{
  "n_kv_head": 1,
  "d_mlp": 1536,
  "activation": "gelu",
  "rope_base": 500000.0,
  "tie_embeddings": true,
  "extras": ["capped logits"],
  "init_std_up": 0.0398,
  "warmup_steps": 257,
  "schedule": "wsd",
  "train_tokens": 681100000,
  "steps": 5672,
  "dataset": "wikipedia_en"
}
Each number is 128 + 24 x the weight over its row's rms, rounded and kept within 0 to 255. Layers, rows and columns count from 0. Numbers have three digits each. The size before them is the row's rms in percent of the matrix's.

# up: layer 3 MLP up, 1536x192, rms 0.0596, rows 564-599, columns 0-191
# down: layer 3 MLP down (transposed), 1536x192, rms 0.0595, rows 564-599, columns 0-191
up564 091:141117112143133119142068112130136147105161110120143103130136107131122114126106118166112119154126120109131128123147134143089075105088130151135114103098101132138079133129139127155132158136068146113122203097101126103121149148158147095091151097143127166146142156127150134096185146119152150135125175159142083105120098092167101128116127100146136157118110076146086139151131130136136106147138125130163142140140112153115109157086143144062142154104132131111147157124146144130125167145153136141120095178106109077130167162180114130171129148107151157132100121142146138120133147145147116110
down564 077:127111160110128130114126125137112134136131158102119156101148107129095114098153102139122148102170117149101131110084099108141145158168181128132092128148135164114161107125097123107108127152088134123138081138150117143176110147104106159165143126126104131160074080145136127153114126123103144114126126163130160112132123141100133118114163133141114056115139184121169120138099177145167132145157120099119086160077117119104124099139131095148124112154145134148136125152126109092100104143128168170146127120167183131113079155097140125086100108091120156111160133116105173131139125115132128132
up565 099:125123108173110122151071163086115179112139127131124148103134116091105145149103106131112139119158145149128143144116155116115128118125139131108113154136132151132126099138107122162155163132040137151110123128109133120160100146116108175109125105135098107143168151154112135094161154136128086130092141116164085135115109083102154098121113164080157123155114093131133112167144149100143141132097142150149135153102108158084122152135137114193099113121132137115149153148077161100106163120102099140148078153099136097117100118095133111135105101120124136140121136169138129152128118118107122177
down565 097:124132133138117152075165090163111135141155085077105145130146138115147139119114149143101092144130115139124094113163108103136131116094103136161149115127112108126111145176131119126127137151121084073075097117109130174141136145136108132130132131070169148121145086111175126147142145180132138125149096162078150144126175149121132072121149134171126148094173142087110125098097133166097130090172123134115110149108143099142135115119140145130153128098146140102125154156124126154107126141135091146133118133124115074131145155163117154143175122120168149117119134108127123128144128157109090088
up566 099:099134127118116120201128141118159119128120123107171120127135115157114134129128131065085150128142134131116145177122089128124175134088131095104103132165153112076132128185127129181167138146150127156097101115137140149136145158127129134194151095127139144145137170142109115145130158090148111091116119171134055115133115119059138113108141107140125127134116149117130135093124140147171115158085140115106150114140144133122167099126143094118133110093143122183111108113123177107122147138120104150120121102115146115129124100127114150151130153130108163141123099147156134144153167117144100104
down566 093:161153131139135173102164067130115137111130143142088137141107122104153112076110144176153141136148113092156127114177123107145097122135120133103114092109135137103084105133118133102110134118123108153119114190148171138122074131150105114119139147099151136143098085116170122140132094117109134123096103140111151143141092112145104155136130129092119137118152142147112100160108157073117089140132124079157144134144112150095125150129145127099133129142099133139125162141126099144151130122144108140154148102150106074110089122160132128143179134161128146145151119188118142102198090141136159140
up567 110:124133099107121123156147093066131140157135144149130088161091122145157106166132159109140104088162142086097087111114114122160104069108139122111097107172170093097134124089121123118118133139128111103102143149101167133145092087186160139151109101187102131098164144158115140171136081099106141138123160144157140145083155114113155122112139142119147126152141145159151130110146099111162082104125150136161094138145145154123160158126118129114142147161109149106103109127147111152112109182121124108125127136079119123090128154131108126127106151138099133130135119154117133115146134125154155134
down567 114:117114071115111145094135081140118162116145097139108140110144148133053157145143156135097137117117145113082088106130120104127082146126143127169170133169165144133150094121089144111123153126131138103106137138125153103141156136107122092140157124147139116117135087148150142088143123103050154120139120077135147098070130129112118132121126107115134137137145113150132103117147152146123190122137141144117110142141138139151138072157147100163124127129120107149148155150099152151111110111153123130131068187143129110114172168147143114160088114172143125128126132115138147118162138113130162118
up568 091:129114119126175110111100122115143152129154130120140105114141090089117095102120162145094155108095125142153161102151131139129103113154123118110100056144117100172132137146139098169157157116140103121074173144075165142139117135116193099113154132144146115122115128121119126113183146099142106094109103149112149110140143150095135120128131145122142119120175110111112143098078148138133149154136134150131094107106134118095098097118160110148152164125176145155104103140105122124134160150174146168128047113147126127160128125145104130117111166088110155131166133123129116143110132137112105108
down568 094:124144141128086129138177133115110127166105100146155124044117154106161114101122172107110064120123119108125122152107117095114130175101122156107153124126109109120146108114142113117136121145134131092115100114119128164133163118115129082156103116137139102114120123156110144096103138127123109142136163128102145113140100129149132141229122124186115130097108100127171128133174128157117091134135152119168121115109136115132097139107137144145128130143128167156134138083096113158121113139170129090119146107143131124129120135077114127171114146128145124123097214106150159156130136122136126125
up569 090:107149124120112123131129114080148138137108088147154149145137128129138113112114179072077146098094152111079128141080129104143122129145118129143143067092164067129081130143149178145085133112126134170093122102169129110136099135145129117127155113152135114165119125119152126144147097099156099124082130119143121180114131142120083138142132143115131121151124100097105158130163119154126137115115103151159165112155121138113116103102131115118119159130117147182126126149128114165123135101137115116135127157137130127096113139126082181108150105066123144125163146158114183113120170151131141103
down569 097:086128114128119102131123137149115139137143127105106131120133134116128131119128070186152112143121166088156145106183127109132120138123155119138113165170114154106172072124127085124139117151118119138146152153090132124106131114125134145117121143147125153094158142127114139143131117136098115152152103131102078085135151131138155114145131089150108122110113154167141083166092108129123127150127147092153138121104112113127121147125165122154137105154156096093155142103107178109115158140153163142080135162147118156154129136140166141117151143151100123124080109091132079144194088081105073137
up570 094:106088126085095165175133072148125138140150140163127154115103109138147157134132167155131123107136141121118198161164132144107163098108082113139089120124100131158139149097114137153133101102099155111149134110094133137132082140182105098140124125123153155163136168172133080202143095131132083122115141106168139115128109101112131110111140127116105157090137112158129083136093147140157097123106134128148107127110144130115115101136152140100142135148120162123161160146087132124117131134143128126178099120116124088158130113132133145130122110061143113102126150106137118108098123133138103136
down570 094:101133177163125076093130116098166116119094102137124089151138170128139108113109122135117124132159094119092097079090129118138125114152142139132146158105165174090137083131116122129081139138154140152086127117166136095124120136084179137169180148123126105153136107139130122092163164134118154131089091137141102139154132147120123121086116153115165101124101099122139131122156082104099155131117133139134154111193093102138138157124101083157159148091170135156107111126158124129126143119102140136132130130123135159113119145129129117139159113180101135135150115173095131118156143103118128116
up571 095:148099130162111125115152124095172103113090130161143128110143123107137167141120140135128100112138177110145126145134100093141070119137146115110130121144190090100072133084123088110150130131104085133120134108121138162119130085129107144129147146114128131136091150117123146151175130119145146079149158160130150091146144149110085096135149174100113183136111163129162140103123106099086109128135081101101112131071122114133116134164167106113152126136098151115159130106095147120110112118167151142143112077132169128111154153113125158115100168123100117118107150149110125120161132123157131136
down571 084:143114145132127155134096116114165125147133093115135126095163161153086061157126116160096115140129106110142149091151143126105140149149150149087131168132111158186166109189111151128091104153148145136117136148126159111126064141101086144159125157136153165129145107168124129157103129145131080118080137116149116094119122134165125115137150075130124095188156101127094109144142130129157160124110146129110120121121144141117133114143142134147122102101104119107083124167147115118157091133131113165146157150095124131146116157103111078133134107129087082137149126118130126152138131092110135105
up572 109:123092151144126157112137165098101151104149120112152102111125140128101072139083123097123110161132173148123106094118169089111121144101134108095132087137140119112087125160111119112129151142148104104137104159169154093143144115120123142158136108162088139150146128126143152127135136107131146146102146124114136151111154136093132094125124149148103140119157111145128170141130126106101102203103103128107140153141116144111128114162136106164158119129119196144055118129091142100127161116167161130118108127121156133132112206096111124110109115114110127140151085174155141127153103126128107166
down572 117:127108110109137151152117106103177111129120138131142114143122123149103142128116178120142149146082158170124101139142127111155148094069090098102110154110144116112133117107139143102111145172085100147162080153160151071148106103186121160128131122145151123123140179139133147126149146088152160121150121126120131135126150078177127118152125104138103131124139149104133110106113122163159126129123146157127131125139123129095132110120154119135121150157118108138106117134106156118138136093123129100137151088082127152117128151152089121114168128117157119091159101121202109133094180152068089123
up573 103:144151145080135149095127143124124113140119128097151132140145161111090139095161114096138082167146144158124115092126153135137115099089160111183130148143131085061097145133111124097168138135067107107113143129112180115115134149144106125158124100112100083129086147136127148119133113121131135114103151114129140111097110120140159123113119135107120137096173108122156122161125124092165144177130091142146135142126153134104145092171153145093098158135120148125123124163132141137106139137126153131171107123081178129090165162120133161126124165152122120116140135115133131150157053106161129126
down573 097:120118133140109146150136104091142160097151165126138130154136148140162150111124109173104108154120168160125132160100118125056090126123111101076136106098118169115158155104113136163119140147123155126094112131190145139109153138109135114126194110123158103125144100111130123137180112126164095135140101091115112161164140145125121099135155128110109114144118115092121108159168105105139143114139162106122050121155101150177109156082144139153176122153110105135139119095102094114117120114094135137130143184143120115140140126138148108124137075122134127123134101126110129108134150103164130119
up574 105:105093127119141097113140133144140197146134136144134123132127124136105130095140124117157170129110124146142155084124097127150150115136115104112089047120136110122138120100145128158132151166123056131172145147138129144109158126141096134132142153148121161150128163127118137118138148127124111102113149096108175128138140134114168157103097142107164129165137141145118143132110133089163139127103108083109149125088081141106113112144152125103145207114117139110107095163138110087096122187154118137172122118088165131134110125101129147075139123081094123117132130140139120149136103142152117091
down574 104:145139157145171133112123139108167128129118125084098092141087163107123170101148152137092087154136147191109133122084151118116132157116127134126117160134083132133120127140094109108133107103134139072126106103163157136146161145145165124146113115102143068112148103100154112141141121089166128131147111154130115087148094164105125100088145115139103090089142076112134110149141153142127107136146131144131085153144166125160135156129136124138129127119149120162140140120102197141098173102104132145118099118130081142116148167125134082148131116138132141140108149099113132133128169153110175115
up575 099:143103122085123111149155139111122156127125133151159080113113100123128179149103152152097097099153134119106154072147137115178135112129124129112108145125167102085114113106120101132149129139127130140102134103108149157136129081124111131106102116109113095118157106103147102157157100103120117118125140123145120131129133161133115129098125166111100141149199099111093111102115139114162175128117123142107138122135130143151098142163147103170146143173153162120136126115085182119148159129176133175103099140086124147155125184154128134115123119106122154144069144139101142181143151144153096101
down575 090:142157131152112156091099113124164112112130182096119110134121116164144140139087100089131163149117115124104099137124119132115090103132130156163101123168133104119146108194113120112145108148113112112147148138127106146068132121131119124128142159109162129143170140178087116117153156124152144151082160123115160130108138158135131141115125109148122102177071145176169131131159135132106119097152077127157105143115131094083135141100119107116091132137109134101109120170138104156065095142136166120137120159115141143113112113114144073105148131133128110150171136141090145149092130123119113161
up576 100:090147112129145109137145114150132150153181083121150126127135166165125153143139119136150138100145137127144101076158150115137104119090141099127147126130149084091133116104108131107082140191120136080081161117086112128133140123111120116128106149164151098111134126107119141136143105112116141119108123101166143153091135108139134102118113113117113109138164103152190144142114116126110120149140160169147137060136112146169130103102172160121168104161157149135143139092130149102122123131162144176114155082107153137115122125086143191113142147084113096100122114142129165104132134144120140151
down576 099:146122080146149138134127094115143158123106140103108132109108159127137130142149151099089121115117117151114150167125128148104123136131148111131143146076129124149108092103131122134166129118146088148156078154121157093150130173098086168133119090184120141127112124165146188129112157108152145091164156131096091081129136126108147155145156121165144148144121155112134123150048160159157140086144124102137108120180134111128145131125090145133127104089126115163135112112106164111113128105109081109161145116129111142093143096150130127099139091126121094150159141121125125152106114170112089135
up577 095:134131146166125148109125138092127138126115089156138177143064124154132125114125134122134132092076103096145106129129168094141127153120120145104083123134146124156126152115111122148121123123124095139079125146155113096130107143113102088128141113135117115127100149133132103121102181128108138135146127127146179122106156129125072121112146146088134143152120163086139121122185091095133075136131127177097143158133158125095124166131132088140157165153106143143178107160120120097107159159124166162129118135096169171100109147112118122130167140127107154144131097163139150195125138149110118120
down577 092:155101155100114123149138120092138138159125177113135117130133118102129150109123142109172155136196134137154149110123105172126101112129141163157180136088131087166128123126111135127114135103154138099141140111123162148104150093130159132165163130093149107121123127137127166091115144163123127079092168132123109110130130131152130127170096083162091144128160114108160115122126146112159148087185126112122132111094105125131079098113124125140129113120124155083135143074164147137172111123107107091132101106094107174129132121123095081163167136150119093128115123141142141113131111109133168098
up578 093:105116136162122106086068140130135139146115099172132159148127170171111151136134101145132144110106171137176115159109131143168072128149100098091121099072168103138135142142117128165174141133153143131112131113094163135143114141119161149123109133138146134110109146097165097155125097126122159152099144110141161111101121132115132145097100159108108138128133130103139146124089145138127110147127122134140145135146174130130144119116128141159103143200134107092119139128093122129124090083146130121102103153118144134112148120156094082098108166137112106119120104118142133147158053155126108074
down578 102:164147126115123161172129152074136119147158162104117076106089120124154132112153110107122082155125132134095115104131102112082172105085124144163151139173104108104155139152188085113136118125118117135163126141108130115142136080130084141177091138159167154140136125153141109113129173131131095108113116133137095146155163126151115113150177135135149154110140123142133139160136118105126191121098111153111138158116108133098137154117104099105140108105115160179135116130155143131133149148093129122135137120117158093142152119101126118128105071094124168094124098130114097137091152152121128137
up579 100:127147143078138136121125105119150128137140113105115101107137106120105108114168163152104100147139173103135132091128146078116128111124147128126137156161118109095126158144124129132120132113154086101083157159154136096123155107128084120116111089129096148163141139119158142179171139082133126143096152090135123184098141131142091094126121180102149092099155106103131122117148131133194108144131130145143087074141153166137117174181126116129142160134144141140122144163144102113120087122116158166104112134112146119079138155115138115125127104133117098156104106141145115103096132143113075115
down579 098:097137113143109152155114128085148125100079158098155136122106106183147121133136132134087098133131119086124109179140119124165157143169136138150154137137126171110152161122110155107110120112137123117149128131125056111098153156097145142116155143114134085143074097144089121157111145160121114130148113128110121102114126111137116137158085116176133154133080080151153104178162160122178158123145111102120147143118135103109109101113101174113112093103137093128143136114156153112130157102128109132116149096112151116152121144150118127117157175139161151143135140114104149107107124073149153142
up580 101:131089168163129133146091136138161197134123104151133174119137107134136121120143130107086140148117138099080141102170116101139121136172091128100102086119130094151091121105125106112092145197147166085105120173081156132157144151125098138149189126115166125167143135124130102101158127144111118111091124097120131140109132093157119107115138127105128097119147124120149128124134160120094102137123104114148186128112154146073117155155134154143135146119130114144113109117131122086100112137105124152159084170113162126119095133136127121125109140138160115147105131182140136160133140110153118110
down580 102:104136114076139124161146164131098124126077150136146117125129149157132143107118156109130144128087117138175087123129144120154120186090107137092132113114119141141144186088137149152086110096132119181126095109144112135134103083126151122126100092128074158114084144138136120138144107144155147121142125130141148111099165143139177127160105128128106105101149134153105142121138128130113129096113167164161146142161141130147099119111105117107120160127175106127113118093143142162136137153060138148100167111122129130112152071150114101162110105099102141175118185126145142123125107148095133134
up581 100:131120122143100147064130117133113137155144110159161127133135118120144104127153151131144144131136141150114133140120090117104111147093123129153112103141100069095129122097086129110133112202098146142070124108113101153123124106130121099182162146129159139156163157169142143149129125119183098137102126108116157103149117107099165120125139144114156108086088096148178093092128115134139095085121149163143152100130091128144120120145141156135135125138130119120138126111135149089116123117145141113119142168076146115126119186168113168107108147145107146129113132153127195109147095160136095142
down581 089:159077105113118118148145159158136132154127154135150146146115124104132166096081114120139107121148155157129139133125145102150141134122090130140142162073192142120086139081060117125083127124132133134107115162098158113151101144113130140134138116134126139120077159100095103130121107099111122162108125100133129196115128129120107164149092125149096158122123166147135117149146119162104182103140114117187120142146137056125137163145114100127144154148128146137151102135108135129122099112132120203148129115138113122140114090141128100097152119129078151150100124144121129139146144101127110126
up582 099:111082126161135086088092121093149136122112154160122122118130099117099146125100083158127124119094093119151150146158187100173118124125102105124132100124128129112141126116124175185142132188121134154113135130154100156101115101137182153120159141155123106144129142148140130132143099065123101160165140159148099108123080117132100126095103150121146112152162114114108137108101144134109150121123109129138150108144118175148111083111155118138148150140145099095090163130187158159087117120102133155103136098118111117137137116137122100111125170164142139152138124089126142092123113132168104136
down582 101:123163122142093120169096124105132142147149135117104101101166153176177162151133170101145164124150116099135154113136073120113150099108158096186124141175124126140159137163140117144133138134121149109146113133132157123132150132134092162159132134098166120104136160104088157149106115145102114110119110146143142132138108135127096120103121159146112119106116125138153122095126143117140141103131138124114137138138095117118119124165102126145144156106152155111106146093133127126172100105135142088086180107133110059071116159168114073133087090109120125161103152117122128084103133125111154082
up583 097:114066097134114120148117125160151134127118125098155137154144116141159146096103113136115147117074118147097134121121130101120151099131148152141104083154121130175163114163126148185114143087154162128130095102100152138098137119156186125096117117143125106112136168115133100111126139088105150117141092129134112126124145057148092118086106136120147154108138078146105127146138136149122103128105107142133116135126147157137153132118172093138095124170129165167110163171137107115107124131120153177147106129126131083166118176101118148151137156152143153105099109109108150091139114167147128095
down583 099:145140127112147143116180114103097110098125142130124147139127107189110153157175157141118156124121117141164093129133096126135077124174113080138146164141095113117141095111136142120131115103148128129151141119133139147171106136125104122149104138078120146120134135135116151145131160102158146109127150146196129129109085139128158144168174150110117102153099126148138165146126098102149121180155109054120160127148104114107106112150112149118171129125124106130150138112164150150115124091102126115062120090133100124099128085143073119135155100109119100107130147110135118142120140088166143129
up584 097:100119155144169112105110118121113100121140160095142158132110157130148132134119125137104124140091147109101148178161144163134100073083127102136173099142084123141119108111122130151173142125123129125119125128138157131117134145107174131133120107130114103120154099132152144103185130097114128159143102134138114101085103101126058128117165167113117118084110122118154156152137124158159116194175156156130103140132128155117136143136131128124103106152094133141132135136150139102126145132121146161123071138063090093111141120119135138107125136158134174101116089118119169134140118153167125187
down584 098:127052127157153125135113095100154116156167109162131153137145134136185146106149123128141158067153147140150115120123121106143134163080157131151152119125107107128108153151151186123156090119127138127140144123128105118144114093153074146132175153123101120127127156125166135111096132164125130124151108114101113144108119148093152119119168087154120124131179118148103116137083153093130148149107093106174136103121141097146127138097105151133105087144123111119201102136143124156152154156160105107147131101127126111118131128083146144089104154116103117145069119110131124119105113124111137112
up585 104:092119110118134097140111115107127159147162165120109131155095111116097086109087083150158066120127137161092141141111097120101153146111121110113121135144135120133100101110126104154136117084136162102092086114129136102120123081157125130166179157152143142133151134100147154132107118124163124095120167109135146189095116112141118111110173142163069149144095146131163142128110170126101116161086136176136087111147129149120156085131165114119135119126147138155115134170095130091098129160123159125164115123135180118123125142104160151083117119125111095130135133129158159117126135120115128140
down585 104:107161119127139105120070130110137151121127136150132138133096133147106126095134129116131143122153102088115071121089126160113049082101089112145111161118123118131137093061121145137135148154137155128105137119136133091127091130136161147106137136123124104125119095160168101108134170139176109183119118120173141100149156114105130153068091120122189126131143142137145140121183163117151110128138134129115115153147114138111123141103113178143109180129106121134120147118133155179144134133113129119084120140124097143126128102164121131083109124121131142158114104140159139185142154127152141119
up586 092:087128122129126111101047114142146167141108114123146138137128109114170133105161126127114156156126117195119146113118129130162144108138145146119121129119179158102130131168120121118136166129103095103112109111157128156162140101128168147130159165123092125142123151127086087134132124141090118109145138134173151121148113136126148126129130126148112104134120098143084096078132112095128131136144138159136148129112094141104139087119144140096184108105123118179117108139101146124141179131090141178138133054115160107146139117107106095109141138112117145100094138134136107169144179127160091098
down586 093:160118134121118151132177149144137082161135138133123102094127142109097167125121098121113088091129144095154098170160092148108122140131068067145108140136108103163133125116132117146118071139145133152167139137077192160107122113142099142150136094159151124133133123118149157148106157088172127169133133123132128141113156147133113101084158155102127147131136139079155120166087128125136105097096128125122120118146144152148109146159131114137095159112139087089144140152139110129121101125121118107132111140162141127112093128120115164137135172142135100147128104158118142096076100112129145184
up587 096:095149141136081126174128158112108168129118143149156093149130113122087131164093135098133112098084119179134087133143140145131107159141125114115106117125119151167144121141098134141107123133112132098110095120126185128153122113131134164113127110163085138167153096134155089144107110140182134087140105126115127119159123102131147119094181135145139149111148100133162137161097153172145104063120121123148150116153169189142122149127154111127099126119140177111146082183129138104100113146122119138114114148129136150117143135101148101115081113116107140081162108119138141104137114098142129094
down587 094:114153109157154134094110124160124139157156123163120151096138078102150128142150118092141104071134093080126138119145160138149115110094115103093173115124177139156103117148131115117144124156146059172122156121144095142125105121126107111108134167131168122156164123126148200114111127129140115135118136108122127112107150120142116146108086096136138110115101107138084163143144133119178158177108116140154130161118152127143119118173130148099090120113130117115105138107123138160124119123150097097138115177113111124117106102122145140091121134110141101151117156131063113145119114192133145167
up588 097:116094124141120097091158087153170132144129087105097147133135117124131107136145153124166116130121133097111091163148140101140108104079106095154098126134127100144133120119104161132140117133115103151053125154104166091090133142129145124164130092140136117135118188126159128176158143075147127139114134086195147103130145124095132100127120127154110123145127130122154113106145115121149123112140154130153098161122112130115128138131138156124143160164081149114133128165144126084144144122105098120130087109104097142116117141119100154209143182142091103129134111126129165138153153103157120148
down588 092:118131105080150143104125131065097188146113120111140102149089152132132130144165161104132144102095083101134119145106122125138124088114127114112160156154156136109154150144137094172117144110161155106119099140158157102163147095101163104145132121125111110086099117130137142084135135134169141134112097091116123093135108105152138138169157123092129111164160142106141119086105095133084112129152117092127086149164128145143117137100120144149132089134150151186149127116127147155157140129121135133099121138172146135141196117120125143110134089129142117166151156099117134096117133177131147107
up589 087:134114152114098150149139127145176137144116095163131125082092158162134142137128071130144129112126098161135091141114106129152102153125118101115116157129108142143155125128130127122106147118135099142177102153141142130170116121127140117138173070159122136141103128130153093129096156104110111130104142157149127130115148206118121107135100159074142127161150101143142162147167126127136097176122128138079151107109158173109100117122127098164097124109155164128103146138147139091141143119113071158101153130089129164125118123140104147138108124158139113120153059152110166155110098149135116129
down589 100:102125102145154165111127114098076110137140120131143136131165145081133128108112188103135114139110147115115133133108115141150133109090138151114132073133130125107127127126128111130167124123105146126106116091130130135119151130125141097114076122091122140137167193091126152119158148180107157111142123134111175153147089111107161150164174123141121123079090142130118118117097147110122148119104143130178143169135103071123123183146126157099144122153117106128097137125099120125115129150169155099137112111193144126116134132138151139146131155127094154128079185084120112132148113108157090120
up590 101:151125123161119137137089135122128125103075131166156166156088123119146127130105170146112115118124108120074157090148147129099121105130114134106115137126138084138098145116124191182119124091103140102141165109120160117115084100142159131111152112131134129138138144133096164146183115113134155153159098112143151126148105111159109079099128180126123143122110100139086187167120132128150119138128119147119112139132125132162095121141125120113106170148116117127116163099119122105141136136182127130147127075120119119140163137132033145141142173118131114127153124139089143117133102151104134091
down590 094:121124177144128153092144136122151166105157079110107094091119082144147118123105156137091151095117125115158136163111144124135092111119151122126126134106154136157128113124106076102152146148143102151130061134142122118087118153139151141146136116111140129114128091158156135121110140117133101139129110093083103130131129144092138197169152158126150149088157089136164047129153123126113154152130101104102119106091142113112110150131131138179133101128180133116083118089129131103149111143140111167147132154147107130112143160162192099136115121146151147121149144132139135131091115129129139134
up591 095:120116139152149081085134081126166153153136128104136080137134080107162123140124090150114134156101163148128121146139138132141164108123140128144137134141172113109121131121073117131152127143096101154131150125102144176107094148121098106141168138145125138143166131093107079170134121098117100145120126170130086096096143136111133125116108129101107132176150078130116085133137103148123149137103107134132135165150176156147103085116141053153198141146140109115152117141117170129110141132147126147093135074148135129112109119163129116136128158125111109106134117109098128133131106127177156126
down591 088:117111138201131135132131160128106086146103109113103118096155116143109104172120135115121119140143126128118127124126119104091093148150125162140134170143069135133142120144196148157123101098107154118104133119118112109121156088182086155101096143108146182129112108165170134178132116163135126121101143119133160097117115139138081136131122172163121149123115143111141113145124121118111107098134145140105126132122129131138132125129121193155106110129136160141141107145129122132121137111129151105184144193108108111119145133081079084121109113152114181142134142150125108083135110112087094134
up592 102:110101131113133134120114092116117153122113156099115135128075104105122154135116126148094107118126116142102164107134139162143132081088129078122121107128140149096119114106119108137178137145127091109081136148076166157093146095150111102116144078142141129140135150151145091122153180078175121097124125099152156119144146082106117089135111121165170144107118089153172192130140118120141115142166116146150112123115143158135109079155153139127130202165134133128134134164135153107122134146152149130116113147139136108152131161109110119126123141129094127106105136148146146152134117177090106131
down592 101:130133145137121143101118114122098166131152137119176105120139114113138149140110105099127098121123123081084130106075173143135122099122146112053116126133098104149132109120144127158125171121133071142089149119114099139086135143154160115119159146147121119164164079146124122149161140130110174123153131110150163110125117149107127067190108146127113170109110117109124117145113167136130108150139111121129170128115122155118110099112107153156124160124113152142101137188142156084071142104169134105171108139153128111124144130133102128084111130140115149107146149129121141103120125113116189142
up593 093:035110110116126107163133124105129179109127130095152104132093123146098128120130119139128126101121139125087138104121117128137127142128086139068141128101128106142113095100133102086113140114128130080142131131123174100128157155130107133156134131159100122154135136133142145104107128109146118131134102143185167149107139133103192120140143128083138116075161160155126107171130131110165093138120114143121188166128138133153117127146135141167172138144133157097110151136103161130127132103115131125121135137132140169100106150128089107074092138133065113100130155135105155141130135097107165105
down593 095:131110171145137113117149136141142062158128097158125127139154121120137121142120114140110143163088113119136139139128157135143146113104158132183113153154118111168122139122137152167178133126124132156126108103134098135143068070107171109078139125126152115141119073148125088167147110126115122106107158147115100101126094153165094126116104117154138174174120114118133104132136143139063145094140166108162104104147150168081105113097125148107104134108117113139146096107144130129148110149164096121136127112138107078100118130091119112193140116132161147137138100153114123154106134146127109141
up594 091:102080137150106118155111130135174119137099145161128130151129103127093149143140124121102122084092098129162156138112096125173131105119122099125130159073147096073109112133126139153155134117088109156118102136113129165118123136165182189131135138105124111153146106114149120125155179131140166126155186121138127103107122124070132100096126154113116138100126159133131138148160140084116102117110097126125169158161124169112131154122111084137121122128139101117122168121180142119124109124108120117091145140144147094104160141151167129138137157133101085096094133104147141136132144174143156093
down594 098:129163160120141151120157138133092116109108111104086126077140156153154164104133123142144132163159175176130113154145100126128098109117095105101134125141136104156126135100141134091128137146130082098116094093130166104139156166104108099114112109126164127109129149131118096142157123129100114117096121120117109153117121142146131164209112108131112119108127108111099086096130111118135124143103123135125095099147147134130080107094149151104135190116137094150112158135093127108147167180148091157168115115127096175147147140106101195155125154147152149127145144123127117154102107123139126152
up595 103:128153115127145130072114142133145129149176124088176124154120134155145114109142120092102141126127132152111153114154117133135131109133137106166097089108124116118104122114074112099123117156131070146127097168119113127111087084164117142145101146151114060130124110132140154191106126104142111121114137123177143118124126140140135124117110149156158096110157106141123126123130105118156112106117134181158137089132089146153168148097201135172135147136106128103140152165123157103127149118125145178161153108089145114108076130098103161138108136132123097110141126114137158094113131173136147118
down595 089:148132115093099125148161125126132117127124110122119154128158165150081098134137165143147134121141182136171087113134151091172137130164115094110168133174174118138137129138103121102108115132130119140137141114120149094074132133127145129121149118109167160090164085163126181113155186126099141122091118122116126097111127097132125162113118124123082143105115135129155172165138153151132116162130129100108173154089134135110091128089121148136122149125101119134145137139083077122137116102114115129156103062122105127101163116154116134084153125130134128138085116132116179130115121095155161127
up596 104:126100117120120160112122130150097128112094136126125120140075144135150126129101126158171107085139139082122138139089168111140113133125180096140152106125157070089098111117140126152164140144123140170112183121159150154075147150149161137119131113178149107124102134110112109129136115107170151107134136097132168119103160117106100130100186174141145130126135109091122147128134133132127135168125080135112138126114122128153133112131139116118147141151096113082076127136077153097118091128134099155110130082107156137116105156121110119137132191130115143131125111170088143125089122164161139146
down596 101:114142120128163133128140132103113147123086150144152135135132095116180169111124142115148121121111109148121153117188117138139088145115139163101116100147145113119135140145159167127101139112133088091143119150127133105147104105123131129165089151102143119173090091153162091139119114151125132116071152126210064113146112094120132110111118129118101158169111127108111140153140122114084074094145164171141110121156116111137114135082151161133146152132161099124173126095108125136136096133128193100117131149136091078152136136136119138154124117117135112145098128156112146139146111116114099151
up597 089:151086126136169110140156121154137146116141108088123121115110088187159120065143124150107144106118110134115142103105136115153079101113078141163160132159138116167095109106150164155171152140101120149083112114067122073104113120123127156124186140136092102156134106114142089106124087133097127151155124121130122152112128140122094109142147136103127127155127120128119103136117164119106118121111144116124100137103125134123095127130172176122138154136153132151107112124119144147111106169119127208166129155103135125118093139092152125142088126120137152096129125110148148107112105100165149158
down597 095:092184104116064134150108121098142117110137128126125128148173147113097097178120117119143134144145147132126125106129109148095174127108130098096079115117112155072132193147100101115094139130129139105151155124142107183119147128149139101162109137131151133132128173145130122153149147106144158115093086123127130129115134126095158150084118130151134158115160142136129179155131095108173173168139127153138152146142107137104181122096115120108118134127090131128147141121113152088113169132133097089122130120119123108119065158131098110128150159131141113128126101148118103156168129126091117088
up598 096:109101134175148101144144139139104119132139140106152116135103093141140124133152118134125125092155123164140133140130073146151141138130145116126139146110124152118096109100098150141118163130116111133108100134110177136122083141132116134149100158123132149104152142109134113144130134125134120114153121120133193121109143126105150102101142113156116146131087072178082115142122143066122143135145141173105109139065127165092115149133118136121187137086138128120164095117086154132119148152180107135145111089150144146128113121085119207095094152121081143089123124165100158129118128111159103150
down598 097:092078113139136136114157094159163126170139182130114130146149156118147108115103087124121112138137136097123120120121092135124128164090105147128169158149105091114147119129149116107122097171082137118122185131160114122130180135112135154138157156124149128131063147138178122136107150126123161150098143122139130130149137134112143130131102123120184161140119154136146153137152096147142134153082113163141082116111111106144122103156129106140119113135110133115075104144118118108097185123126151145116177129132110158136102089120100127072132123171125093135152098085119108128070146137115109113
up599 095:064082106129113146128094110145105140164142080138126119134148114155156141143117107094117114143152177122142127075150121129147111123126148102113083088134103078087134093153116157162152144170128140149134138126087116117129134138140112171133093135146160183124155145151120110091144113110174128122138174128154123119093117091133115124116129148166082165106123111135150117124147112081105113159097149129158120146125162133127132152125116129110170142168133134106139133130089114096121166141172127141095127075158154105139131137142112154146133154109144082131111107133142138112107154156098125184
down599 097:158141159130133098118116165117165131090101142146127109095124077118095139116151122113140093113110067129149117115148111161162109105162142108136154152146168168134152166139090130106127120134153160116077131107166160130137115136090159127175171144108138091141143157106124118128113140160098102119098114095137121134157137144110111101189097119137135106154118082092095150135172103119129123132145131110104123086150038085135123134133123116148126122132193150141123125139140138142142107093086135117140122135117143139119139126141169084159126105122108153138146142122126110168130097136146120137